config.toml
n_head = 3
n_kv_head = 3
attn_scale = 0.125
init = "normal"
beta1 = 0.95
Each number is 128 + 24 x the weight over its row's rms, rounded and kept within 0 to 255. Layers, rows and columns count from 0. The size above them is the row's rms in percent of the matrix's.

# layer 5 MLP down (transposed), 512x128, rms 0.0785, rows 376-400, columns 0-63
size [112  82  97  96  76 110  77  80  98 108 117 122 103 113  97 101  95  99  91  95  86 100  97 114  98]
[[156 140  86 101 100 105 106 164 111 127 142 130 125 138 160 109 136  75 107 103 112 112 147 161 145 139 106 151 133 147 136 157 152 118 108 151 149 113 113 149 152  96 145 145 161 146 105 140 115 106  93 123  87 156 116 129 132 111 120 130  95 146 144 104]
 [150 173 126 154  91  95 133 151 149 139 130 127 105 144  77 152 132 151  67 105 115 140 138 137 131 147 117 116 124  74 132 154 149 159 134 148 117 159 132 141 168 118 152 116 115 176 129 126 143 115 115 121 135 157 105 152 145 151 142 125 159 145 119 148]
 [ 95  97 100 129 112 144 131 107 169 126 142 134 136 104 102 121 152 174 105 111 114 140 133 127 115 145 133 144  71 165 133 100 129 138 136 173 117 110 148 133 148 125 125 102  83 141 127 165 156 173 161 111 123 167 109 134 114 118 130 102  91 163 138 138]
 [100 137 132 130 164 101 142 160 157 102 154 109 116 105 120 172 121 105  94 103 107 119 125 139 104 110 116 120 153 127 154 170 162 154 164 156 129 164 131 143 113 136 112 131 131  87 122 113 133 116 157  98  94 124 121 106 117 104 126 104 207 149 129 137]
 [124 108 126 167 145  84 152 102 124 108 131 134  89 153 136 152 147 149  94 161 138 127 123  99 154 122 182 141 195 124 141 154  94 137 125 146 132 144  88 142 132 158 130 118  92 110 147 141 141  90  77 151 107  85 114 138 104 144 108 141  85 143 133 118]
 [ 96 116 134 140 154 161 101 152 139 116 135 126 113 151 102 139 116 142  89 165  60 129 148 105 133 149 137 132  89 118 137 105 148 132 132 127  96 140 159  87 116 171 117 140 130  73 109 121 129 131 136 126 119 138 139 120 149 107 137 169 123 130 133 141]
 [ 94 103 126  79 160 105 167 104 146 137 109 139 126 129 140 152 133 140  98 164 153 158 100  81 139 130  98 130 148 128 152 106 127 124 192 139 116 100 150 145  99 115 131 127 142 145 142  83 153 107 129 134 165  99 180 136 137 134 117 166 165 118 128 107]
 [ 85 135  82 152 129  85 167 153 145 133 132  89  94 170 136 131 154 129  92 151 136 166  95 128 106 144 133 123 120 128 138 159 145 127 147 137  88  99 119  62 107 146 132 101 126 121 147 118 153  80 114 124 119 165 118 145 115  89 126 106 165 146 106 148]
 [115 107 131 128 147  67 154 160 109  95 127 158 142 127 147 130 146 150 116 114 114 145 120 123 173 148 138 171 142 116 163 132 128 149 115 160  80 136 155 127 106 148 153 151  81 159 119 122 141 149 112 149 134  98 123 130 112 189 118 154 165 114 149 184]
 [103 154 153 125 139 118  73 140 103 129 137 120 148 146 117 115 157 113 126 160 135 104  97 101 129 130 161 111 158 101 102 164 172  90 154 159 106 134 138 117 122 105 132 196 171 140 163 120 146 144 109 145 118 110 118 135  85  79 102 141 120 163 127 129]
 [118 125 153 156 138 123 147 106 180 103 147 171 117 127 118  87 109 142  64 157 127 135 131 169 145  93 137 146 108 133 122 105 108 125 118 125 106  74 173  96 128 125 132 150 137 148  95 142 110 132 165 139 158 142 114  80 120 150 108 111  62 130 139  85]
 [121 126 132  80 157 109 108 105 128 121 157 125 142 143 122 142 163 108 106  90  96  87 116  97 155 117 160  94 130 146 142 167 135 143 116  87 123 168 102 134  95 127 162 150 138 121 121 114 157 171 139 136 103 111 150 102  68 125 141 131 119  99 133 153]
 [133 138  88 100 133 108  94 143 126  93 119 120 122 156 114 145  71 135 126  97 108 153 154 133 114 147 138 175 103 160  96 124 128 121 141 139 131 114 112 123 116 127 143 154 141 119 171  89  92 111 139 106 151 173 179 136 168 123 125 102 154 130 169 145]
 [147 141 172 129  61 147 105 131 119 143 162 137 110 107 124 148 117 150 136 183 175 104 124 109  81 121  73 100 114 101 144 108 119 132 127  95 112 105 148 115 122 132 124 129 136 128 128 126 129  75 128 141  97  92 143 151 122 148 128 148 117 145  85 135]
 [103  49 129 125 103 128 108 152 155 102 107  93 105 137 112  90  94 141 131 132 132 122 136  98  95 149 125 120 137 104 117 145 159 110 115 146 156  86 163 145 169 125 131 159 124 133 150 150 147 149 106 130 131 115 133 161  94 136 100 120 149 111 152 142]
 [130 148 104 135 145 171 145 111 138 127 125 133 121 128 126 122 134 132  84  94 118 127 127 113 117 149 150 116 137  69 106 149 185 126 149 160 100 149 131 128 133 124  97 120 117 104 145  87 166  94 147  92 130 152 130 115  99 119  87 134 147  91 152 147]
 [148 106  78  84  86 127 124  98 134  85  92 124 136 140 153 134 131  88  94 131 181 111 153 131 160 111 130 154 129  88 120 134 105 133 173 131 123 153  76 125 154 127 128 131  96  93 102 114 139 105  94 152 115 150 153 130 135 116 152 125 122 109 124 160]
 [174 106 153 137 154 134 126 112 119  88 149 115 144 137 116 138 130 130 102 156 129 117 171 150 147 117 127 121 127 118 132 138 141 119 110 132 129 145 129 150  78 123 118 158 104 135 110 144 154 146 172 148 153 110 187 110 130 135 160 122 134  98 131 140]
 [133 104 129 152 100 108 169 141  94 124 141  87 114 133 145 116 107 160 124  94 124 120 150 161 135 112 142 129 157 143 136 126 113 147 140 113  93 128 144 102  96 116 177  92 157 101 136 155 118 134 171 134  86 123 135 168 147 130 116 122 141 103 101 137]
 [143 119 162 158 145 135 144 161 121 134 169 110 136 123  99 187 114  99 130 124  71 118 108  66  93 136 148 124 119 145 133 152 141 166 145 119 108  96 191 172 112 171 119 149 141 159 106 147 130 135 128 127 102 127 104 142 145 133 109 148 129 111 142 107]
 [120 128 138 126 145  69 111 175  88  94 176 140 143 157  91 152 120 119 101 123 136 139  97 107 100 135 141 164 145 109 138 124 104 159 153 172 143 159 129 112 106 103 108 134 137 104 152 145 140 123 123 124 103 105 131 102 128 114  59 104 128 144 126 109]
 [ 92 131 127 131 185 139  80 169 112 135  99 124 111 127 139 138 122 112 110 106  75  94 137  69 104  77 136 138 145 165 164 105 129 185 157 151 122 148 100 112 103 123  99 132 134  78 104 122 121 137  95 118 110 148 130  88 156 121 143 128 186 101 118 149]
 [150  82 148 115  82 114 129 144 133 132 136 165 153 104 125  87 138 143 120 121 145 132 125 101 108 125 157 116  90  93 166 130 157  95 120 122  94 174 109 136 139 147  97 147 142  83 140  86 150 156 154 134 142 118 167 128 133 117 114 106 144 150 127 160]
 [143  74 161 152 121 112  80 119 139 108 140 104 112 105 142 154 118 113 128 130 122 132 145 145 120 137 125 138 144 117 144 128 143 117 147 120 134 102  94 143  85 138 124 127 130 115 148 152 125 176 177 111 105 114 180 127 147 116 130 198 101  77 137 163]
 [147 117 129 119 129 147 170 132 146 113 117 135 142 137  91  82 101 116 142 107 116 190 141 170 160 131 115 116 114 131  89 136 146 134 135 172 107 132 149 105 114 114 126 137  75 181 159  88 105 134 143 134 193  93 164  83 163 128 122 134 136 117 129  56]]
# layer 5 MLP up, 512x128, rms 0.118, rows 377-400, columns 0-63
size [ 98 118  84  82 102  70  78 114  97 117 116 106 118  97  84 112 111 109  88  85  90  97 102 107]
[[171 131 147 134 111 130 127 149 115 112 151 143  89 118 168 121 116 154 161 145  93 131 153 123 129  81 147 102 131 122 131 108 134 106 120 115 119 167  88 123 120 157 124 132 113 109 155 149 154 156 172 139 109 118 114 126 101 140 168 125 134 121 162 116]
 [160 123 120 144 144 154 134 118 152 133 129 118  94 116 150 119 142 134 100 149 166 148 152 146  92 142 126 106 144 140 147 125 147  96 127 117 147 122 132 148 104  99 110 136 126 144 123 167  67 158 110 156 114 130 129 167 118 131 114  92  50 116 105 167]
 [150 154 144  96 156 116 152 149  90 127  96 129 138 169  98 112 122 130 190 130 120 128 102 118 128 151 133 143 132 171 104  95  77 117 130 125 137 137 123 115 136 154 117 154 123 135 113 148 145 153 133 145 161 125 137 100  86 121  99 174  84  91 141 171]
 [124 142 118 180 133 150 136  69 138 160 123  97 123 133 157 146 140 102 110 116 131 118 122 135  97 107 142 137 125 128  92 153 107 112 146 125 191 143 100 106 103  92 118 144 147 133 121 140 119 176  99 107 141 123 101 139 105 151 126  75 103  93 107 119]
 [142 126  62 134 146 147 127  71 132 109 111 115 170 141 104 121 158 164  99  84 150 156 115 121 193 160 109 127  93 132 137  95 133 161 102 141 129 122 144 150 140  83 119 134 119 122 159 155 173 110 114 128 135  93 159 137 106 139 116 148 124 125 114 113]
 [151 126 105 116 127 132 126  96 109  96 125 132 134 109 135 103 159 155 145 134  99 138 132 106 104 124  85 153 120 103  95 152 116 156 146  75 129 148 134 106 133 122 160 129 147 138 177 112 109  98 118 148 145  91 144 106 164 125 168 103 157  97 125 104]
 [123 144 142 121 125 137 168 135 132 117 150 143 108 169 145 114 167 140 109 100 150 172 128 133  98 103 121 181 125 114 123 138 136 140 148 130 109 110 108 101 135 126 165 103 145 140 139 109 123 129 135 104 131 138  53 143 107 115 114 116 123 130 130 159]
 [131  90 181 100  83 194 111  96 166 181 140 121 111 136 122 139 141  85 150 180 149  98 158 125 123 121 102 107 123 127 104 103 124 109 139 143 161 137 140 147 138 128 132 125 201 126 126  94 120 122 109 132 118 147 129 123 127 109 136 132 142 115 127  71]
 [147 120 148 120 123 136 139 151 128 133 135 101 104 116  69 124 129 134 122 102 139 129 131  66 132 123 154 138 154 164 119 145 146 178 178  88 164  88 120 134 140 120 107 148 116  93  86 168  72 128 138 116  74 161 130 111 107 163 135 123 162 151 111 137]
 [129 133 137 172 138 111  87 146 165 123  94 140 165  90 157 146 128 167 124 123 123  82 153 122 125 114 136 115 129 158 109 113 148 132 140 159 163 108 121 108 123 154 152 109 118  97 147  89 125 147 137 102 133 183  94 129 104 110 132 140 140 100 128 117]
 [131 137 166 135 170 165 128 119 111 160 117 129 127  87 132 129 134 138 100 130 164 159 138 130  83 104 149 139 162 100 127  96 121 155 168  77 135 123 149 107 124 108 108 134 116  87 155 161 148 123 135 116 106 137 115 129 127 133 131 141 164  94 143 156]
 [147 155  99 120 129 136  86  83 133 113 165 121 144 129  83 152 135 115 154 121 151 146 102 160 121 120 150 137 118 146 163 135 119 137 124 129 125 111 165 146 130  69 177 130 161 176 152 129 105 132 120 130 167 162 155 134 114 127 119 135 185 108  89 175]
 [139 115 154  73 158 103 144  79  95 160  78 185 137 116 106 142 154  92 110 130  95 110 119 112 137  93 137 123 157 133 136 161 131 162 133 137 145 111 104 119 117 124 104 116  87 100 135 107  87 138  99 132 154 149 128 119 158 110 172 164 124  90 134 149]
 [150 140  90  97 116 169 113  93 122 100 125 154 152 151 101 126 151 150 110 155  94 122 158 132 125 131 108 127 140 136 149 147 161 118 121 106 139 138 146 126 128 137 128 116  94 158 138 114  98 157 126 171 161 101 120 112 106 155 185 119 140 139 126 158]
 [170 178 115 105 106 116 116 149 134 121 157 121 116 176 109  92 138 138 162 147 101 119 148 130 142 118 103 149 131 154 155 124 126 119 119 146 116 151  57  95 119 148 152 144 126 125  88 130 126 144 122  94 135 101 124 110 144 125 121 113 140 114 119 117]
 [160 134  92 155 104 130 130  90 165 128 120 127 123 125 162 130 177 176 129 167 120 133 149 143 148  90 110 126 114 119 129 120 146 124 110 132 176 151 108  86  90 120 137 154  76 146 110 103 145 112 131 105 106 108 135 108 163  72 131  97  99 150 121 134]
 [147 106  85 150 122 145  99 130 127  62 114 117  98 177 133 130 138  86 156 130  95 124 137 131 144 138  69 143 122 114 150 177 134 120 146 155 140 102 122 108  80 123 165 124 158 108 139 136  99 147 158 108 121 153 118 101 135 137 117 123 124 136 140 115]
 [147 153 113  94 146 159 120 116 121 140 135 150 111 161 101 160 141 103 149 139 132 126 142  83 130 143 152 119  82 110 123 113 162 146 150 100 161 154 134 130 116 137 138 168  58 125 114  84 160  69 129 130  87 107 138 110 131 152 131 117 146 155 105 112]
 [146 118 132 165  97 127 118 143 105 143 134 101 134 106 162  95 157 146 172 101 187 100 139 157 153 122  98 101 140 110 139 120 116 126 130 119 117 130  80 118 165 126 166 100 160 121 159 121 103 152 159  54 119 128 109  98 146 119 107 134 126 145 133 121]
 [107 155 154  64 119 153 153 124 141 107  90 111 122 167  80 119 129  92 109 143 171 135 132  75 117 147 103 154 140 133  91  86 134 130 164 105 149 140 103 108 103 102 143 149 151 136  97 139 183 130 116 130 107 107 130 115 102 151  82 136 127 111 126 142]
 [144 104 117 114  92 119  95 129 147 119 124 182 126 132  77 106 145 163 191 147 156 114  80 164 123 138 109 107 149 170 177 112 108 120 130 136 129 123  95 135 157 135  84 130 107 128 158 141 187 155 177 137 117  76 151 151  87 105 115 159 139 143 115 142]
 [152 127 128 153 147 118 155 105  96 134 133 123 135 167  89 128 180 164 100 141 128 174  99 134 124 143 126 151 110 117 150 125 160 146 138 129 177 104 187 103 158  70 146 105 103 140  98 169 149 153  82 120  99 102 116 116 148 121 157 113 122 113  65 128]
 [139 161 114 149 108 138 127 170 147 130 143 105 136 169  82  94 150 131 124 127 139 149  92 146  78 138  82 141 141 152 109 153 153 139 126  91 100 100 166 112 120 105 128 148 128 101 109 129 121  83 149 130  95 136 100  78 100 162  58 103 150 154 123 123]
 [124 139  98  93 165 163 115  99 149 142 147 172 121 134 135 100 147 115 109 115  89 160 156  90 127  97 118 153  97 132  95 119 102 155 128 162 117 138 104 127 112 148 104 110  88 150 123  89 109  74 163 145 142 116 157  99 132 166 115 148 171 147 121  75]]